Each number is 128 + 32 x the weight over its row's rms, rounded and kept within 0 to 255. Layers, rows and columns count from 0. Numbers have three digits each. The size before them is the row's rms in percent of the matrix's.

# layer 6 MLP up, 1600x320, rms 0.0767, rows 1039-1119, columns 160-239
099:134160125167158141111107137158112103161105137122107137148123099122058165072161124145136102073125154067164111165126083138060140154129177131114064153113083130127142143139132127156154142141177171116112102115124118138152101143100130187141172140
103:116050084134058136185118178113123082093167085137172116151125162169052157146093106117106183121155068102156152124137091114118055083181113144116073064127094061121126102160188162094136158121132111101171176173171127173101132147104094159131185154
102:145146152054139110136109145155062107204083167082120155117119123178049108141161163134153105082122095073096141084116171120172159095169188122111156114081119191198110135110166092078163144123128054099144129134112140085172147088158135180146090124
099:135103073160186121142137130055114093063148106142067112099158130166137076126066126121136129125129119108139083096193071107090109158184118095083118064160146122122120102071106118155169116111123160153139146138124085150069123102127133220122108162
100:169055114162113139111080054135151089146102124096116108103100143128161140117123060157135108166163156080133184130074138128085179134123158145100145115111205133134157158087125063110136156125156096111127129200148173159143165132130129061122179140
105:125090089139125092141111098104101120063061197190145154119076144128131090137154123115116133148150149114106149141102144178097152141098112116151136157107075157129187146144133155097144094116159107105192136120104116152247128160140097126119139080
100:150142105184140142151137062101086102134127100201078126088152119131149078119160099060137135077154196063088103161110184181160142152145136109151183146099194143054113085128129090144107114136123101127073105159162082137084056162118096107091093111
100:193148157128126114134101074085127143111095101226144159115082194145123116127133143108164130131101090136121120098113096138138099167161095134153164219100142113108099134137133160145111106113107140109066154097148108073055122152179095105135150161
104:143157138105078144107146040109151125130142085132133152174102088142094090130119121191085107079090150117086093104150143133104180125176149098185126132097133110067079120184160133210149194080146087120099079118108152158115113202120141180147139125
099:115179127183149132137122101151139167103127121167103124119111116084097128092144092164106153155137118119092141137138104123139118148165163088173065198086131156126124098156143118159132120054206160095083094100099109154192156131110201126172106175
101:118098048117135143101130142154148105095143108126154159134111141151080141143150134094113137126117120162081123049119171132062155120145131156075129127096140117068153140131129127142115141132070180174148128037216191127132188175148123115129110141
108:112138115150133144089145150157137096168152102130164111076042141099141146131131122099116134191149122106091105133088164110130142112114142145070123169090180099014136103090136168096089156108083072172109174112141104094132122140178130130146112131
103:095095146128108165158076110127197088112102145109168154118094161125093140110117126155147130114154071128120133098135126101098131119117107124110152150123118119171136132119126019147125137091147146128159143112145168198150170096147133069175122164
106:131133171161133073144129085107164141167096112105072175171091122109207147120104120115085080102145178112066207113161195175154128156181100083079110147106159139120139157107135144121085101121109157176107144140169091141154143205144132098135165064
099:139163118158139181122131105135087193152113128158105102093117159112154179103117117145136128111139175126189070115130118122171085138121103141052117166146171123133129127070088150126117134187156143118168154145148130108067131114153185155069110089
092:144147126142140097139142097149140102171147157179112152147150207078063096098110135177178121106190128121100094110126114135104098126113071192147115094124106094129118169137103159107126190210095117095101134123110111126144078140160157139178097106
102:180126203103133156094114133109147090152148109148078170133061111171100131077150133157101140101207112139123097095113121154192129116116120116104165113109148122129134124129145141153068085045090193091104111142086190133076079127117093145102078102
094:119091138134135143063154091088142119125081122084140127156137090138129099144091145133101170114143109129100095187089149109131083139180128080156150161118139153128093108138114141175171079172161137174106101104089086121123152155124110156148122124
099:169155081121061139133127145167124107125113151078141174085177062098158122127103111163133112223127101145123102141121152180158102119167064149144107084132106149148079132149145136141114126089074150102190106129143138138151200155167142110133201093
104:140153085086145134108132141153138166128106085148107092073168143150133132145116156132133134152108087156116097110112111091109118119160139100126135068080131132094136132057157084165157146161142084162113105128170097152152175180150084157115128039
098:122164128118139108074187122112099123152154122110190148110131135156143153072092181104096081115039094188053116117113187063115109069115161123101106168142107135090125078132161148131136136079138157125160128115117126125102170125162104116169132111
101:160113095118101075153119110091132104106109163098140132093115122126144138172185061145125116126115137159148194124138088162100067107156129067078102156091114127130117123130179172129104107105125170120106094114129159074045051164177109190090131102
103:123190078169053172122161118096113190120149132138110080115160122160127113113158103152091140179147112115087153138110101148071166127152137093104095100074181176127145178177120136092100124113164139161131172135146160079076089166112158149147074179
099:091167112145140084090126111089136160069131107208071147124107106103056105137145159144102179127137165123058147107154097124177168150156161124129113130099093128092105127148168076132161173127146075132184112121095123110131079047146133094136096159
093:157140136133103137120158089088143092080129121142168078176133162136068096186111109126086153129164084188110153101153091128136084152127101192131169090127104125150076158210062137165140084147122169118059141113143126182142081138054174130143143128
102:099197156132199120101125142155132127174134061139155168096111128167102189084148184092113156158090087121114176171163155089122100112133138114123156120133095159149131126156138089122102069091123135158181152081095163141166116127128149145166114180
099:134132138155120161113106101190175055126089091079214044130074098143103127127092117128127097096122111118102160125121157078085112113137120071155144147137149129155133094143168187077129113118116142129180116126097163173138107128149082141192198153
098:163128150133062196091108147093136139132099119108165192099162150189091128085152147110202187141073097119121130152102130130165114138105137135119155153144155151175143146108044139140126147152122115095141085094132149129130157116086124166147174099
094:135200110123163152151110124096141064167137146099126144144116134091099147149116149074168141120177122128188161130163105159127038192143157095129166100145081128197168108131150166189085084110078124130162134128096158078122116144142085114121151169
104:154170110117135164160132108116169121155129041145157182138109116179138146077159151118099096084088125179129173165150116152147130045129154107158074093069088173143150142153116139127104079129123153128188134148144131128147115148098123086107133176
100:110108139126100156117104115092105118126177149106081185137097120142132078099042088128165109136115141105095140108088152140106108104109155171112125117127090104102122159079143106190114108068080117125072135170176182099108190160178088210095150098
095:094103091100106100113077168146107120115109106188167112102232178087177104115149172164140151145112124149140095105120153107124137113186183120094146163142078110124125192060144138141124122081112139127111185200110180169108121120163173154136155114
092:174110151103144144162145140158118138181091108140085079120141114101108126126163155090104101104144157103100142102116098179177162085091163188172094116136053150140123129073077133192166159071140113128190140122130089140120187145164130059131155094
099:139137160162134112074160123172120149141091180115206090086183160123100122087145051127139139099154115146097111177072156099083148105122108094114114146121071147153129100095085094120092105078111101119160131187201103154153178093141079102109087151
102:104073121125091158119123101121139138134109116124147053144124101096077176069107117117179162155141140112111123132159116138113160156145151119161115103107150114113156152115135157167124127152141116151092116100126172111114088224135159117118076101
102:214110156126171057093054138072110154147136134122140140108135157106151133145142099113136151124141148072050036115095222178124132137168136107133119140141118101134117151106145168145080096066103108123138166164154145108097092094090162161144152067
100:138127158058171113149067113109112059105101111098148125098157084141116157149163145116141138140114162066133096154113115142154130132168130135139138126145137057130169150112089123091056118084136176127153127095120064182133167155141078147150109149
100:105131129099124147150129130146140144096124085198123108095140110125194113108121152136174176124102154156155136150144128116160142116223127122147110122102118111066128121114104145114166124146181165165125096061168141126100162107150130134140105123
100:164134110162068085102099137132127137095111099120070081142094101138147147101123133143114179085148094106139138078186086107081174166108152107123075126123078152122118089111141156123124122104167115122061101116133093136117060142099121127080135189
099:100100133146132174098133124131134131186111081143138101115125088145221134120120113089103134127109143121086151089096182102180173073100202087072149114119147086124106129049092164187144198121157176135155151103129130080189157119115146142212156095
100:109086129154081167135119136150107074152158123169122125097146157100128142141126169058216172088164115045087085161107145136092136055135113097160090104107075067118185095130170162183156114117148101159141158096149149084105174140149144121100127140
101:105116132123088157119108089112142084122117112129110113110175138107124157148154193175111160147089082107167137124090135135187110128141107091143121123145162085142159093158107156160110167105187086104110070079140118185139153147149097138179168149
096:116101182169086145120105191151072122165133151192073076143102120114143158072150108165149143124144220090124109189164116124128110146075122112135108112076179127134120086163177116163102185141160146134134152148078103166112139165135088096113133142
102:166120096123128108138125156107111168161080092143117076093185120184122093079158169137123120155130166190095156159170170128181156099096158113087127136098107141096138115153115125170120115119179106072197099131168155171096177164110108093072091137
104:160039195153115082157119174157099164160154140106111147142089136104158141112128116128140145083153133129095083128122104084123147119140144123145119155162104153096166085125117119154099129103116165139128211154099100127079136113110135178117153113
102:106127129169132111099138168171068182117170128168105158157134164171101121153173110156153081156081107137119127098142126168124144162150144106156123127162160177168160119111111107161103133128152190106124188123129149051122175142050141139103117123
099:137051156177134136064128119159192084149180103102127111116146133108116115117188070157089202149133118119123143119174124134158198109125073078122152121080129141132121110083183145153111134131156138126151096132131147200133096155162109163169084106
097:123178123104125137151216112099165115147095063134079116098123084152130178117136136103074142155192108066148119126106103126124167124177192133153146108135069174137130137161158077150148175093113155126111095187124129124132118198119126159143087124
101:117087144145101131155144176151124115054120152105140088113107188186088115194094140137114159108133118056148128122169150114112124117087122123157075104094103096139102122127155133075172112115135129055173100148156151126106111138120117184108123128
098:121174089161099093073150099136158078096159108142171116124170090138092124158193168090162150120141127114106133123074127142151154085104140157065104133149096137124143108184228099166126125125154145184166079079136151173103112159097131161163096187
104:100097097111091128145139121112154090177138111104137158158031154102109129126078133150073097129128102188167161067129176147090072148139114086030089147099133069100156126098163184211138119133134158104143091093155116106149125133106100102103085148
100:187121074126085113121045178087115124139147196123136176161114098150151126094073187165144145122104156144189093182124099131168103078155142149138041109183109139152103059175171154119133108043157094146170219127141148139169096152157126113100126058
088:084109156125140138156106105098096132163149105135114119096099091135092118088149184143168136135149171112113120108109130088120114096096141159127092130106142111137170139139111108125133179099117128171154097112136090100179080112217083123156111121
098:120106110126151163165152167131123144106109160098134174114129066162152168075164075110102115143179182154171081115141151106178131095119142130099181142117177163060174154115200169159146093094108103159102091151106134105102104141059168078080126185
102:110091121117176096134097138089107090102143106179098123174137169101139062125172117181077167170112135105151105163156130192163128063156142136109153150111101167139157140090086179098171131182134094109137118166136119120163159162186149115081129192
102:063101129136127133112097122145143105166170106185172117123178180103152149120146082090123115181109134123095140132164151158190123100130119099120145102076153159136137124125127152145131144158178147133145132078147162172134140129156109140154128126
104:135106191065165180046147134127118073177211166081131146123180164127177135175102072162180120116114125125164157124126101084114066155151110163157153116136117076164149122143170111118144115094087147121107140144166104114061188109092089113065133137
107:145087142086104053134162073129119163116163213120105125140164113135149117145143187150066126129088172162060099181161120162070136133123158142115125128128129220089108104157186123157138081104112072152067157118097145128142158097138132129177157150
104:098101165184153105072132085179144114123167135130106112169143117081166175147141156119152184086146033092120052131127092113119098131126057064208122090148140076154160155122142111115128133112102128084186105112119115106141135085124143092043132174
106:114120160136109167147163181181088147148109160094090147096055122133099081221130114084126076147119125159118144128142122082161112114130065130126178096123106143166177118131086123137119136149094115128112129105152100106159125152144200105123153117
099:116188142140129095158149105103107100135155142156193144105183137107125147176128146105107135146143130153127149151109104107128070122115059184110127114141143208166093136082122144175109141139118119119154096113106106122156106129114115107154167119
099:158122131191129128138177109091165122131176155170139168126117095134157085114104128109096145166082153116104146047139126153136152145155124144121109157106090099109140192113127133101155175135054142152144161116021095092175177124135094142078075093
103:153135053143170087092147119129164130169107071223101142194123124125176109175163080141043173110115087111128108098159164112143105138127096148103084147105119156090185158113121140118144136114152166186144136138159152180151174113130132135152166127
099:144063075142184187150117122103094139171106097123102165157086139128142127139159109090090134057144182123125129142120128190133127092151118165104038129167089096088104079037162196090121142130154189143129155140119156123126116060083109130082146166
099:140096091133110182086129168148101110142100095141147122118076103062109114173131140091076144132140111181152114115135097132104108117190116113074141186065114171132118120092158088168169125152107078162112085127140178129163217165062114126156110185
097:132167076146171113142113109100057145166155150072155157132210142146131121155135116090176161167087129150203134117119158115079120122176105082056104134156159124175141133098099139072141126092149101091143090097175109182185109079153103149137161119
099:106098160147142125154117113103090152097150090078121179107087085197142157103126130151139174146161084177084076195129185127117169178155097120180119231111161144139170105124065102132068061141113213078099126054133107109115139095154169100119130111
105:117156106051104118165094133032136146108099131126112121104125086091119099134110157172156117207136173126168140072147162093123133197142094138091072149146186129164132132144127100185168102129151100136135175106090154152187116140120167115069089132
103:137140098149105108165132099136107187135154075126139124146099131139125118191134166129134112141137088161104077095085128162154119138063085135081096181151127090143175110102161183169128164033114149099098123164165167115111135166100147144119132211
103:081141122198068116119106106124116130072153098124096120117086139175146175123140152155158138132145109095081118154105083114184122155126145061105047124090182127193096117131143172132093165092133194131144115108149159125156163144085144138122193138
099:134122146201089139154127108113131122147127176152135137082066167126105139086085168119132201104143129105116105038106064164134150083165148089143112135104177121067111122093084121110100136099134117131135165126156144115128145112164102137115120106
096:099089047178177178130119103065129068151144095187108144101141123143211119088167115116121118098117151146124090089154216132123134162129108124088119098137157122119142129089118147097119114144161209131155111114077168162170138149148121219118121119
099:182100119153115116067121133092110158090118134118071076126105099092130151106150110140166149063087104172145095122194111051095159145185146112147136146093136195152145109146147145169116117051114118152155172159120096109154072165131097189115185075
107:106125145146133119186071072129132130188134084094084148093136117138086104152097092129091140095143097175073125100146144123104152160132110114167146129101132097121190142133148108134116156107126151066164159185157160149139127140159097174110158136
103:122150102118121135139127124147110081139102110125127142130138169144122115207124152120075135160097107068130111154135180139150114095160136207092182069159135105142116112150183144191110087097128133122184124140140113104126087121119146115095138090
100:118124135111114111214175068077151116131110072132140125143152155162086145102133108102145196135111117113106102117086125142146176153122135133107106136112149143168042116126165124134135158093109134101123113167100110126165101158122117201165156061
099:112092131218160128126121147133110105101141134220102174209104065127180153130195119207106118104134131145160142112130157133132125149117112143143094147180117126111060181158121114099155083097117148209152140130104150094104157133148074158102088097
099:112129125137119160084140139191101131151153160104110103175126106144122102173148092129082095146079131167142086093165211087138139170109132124131141158134120143108143156150106127172071132090116170141126070102084134170112122123117146081162118116
105:155113141171032115130187107131149157165159162139060230107104106103067130125113145087103210167127110116144135173128034159175075085139113086122102150119100118111107176150200137140144119101145119100129120130176136076082096148170149113159115153
106:216138114076101127117190170112079135167167103072168089142125125113141195089143098121108148130111107107095060187159121150097110147186094158075143170171137114102105125115134176129121120104135137092150101113128163125085145116098164125138173188
102:085128172144067160085114133198126124188127097112095117177106126075086072117142149152117112114126104129192150117084090159121087131178129076127109088119148150163102083090109183140180094134135153097148081111146061085139161171198083106120111148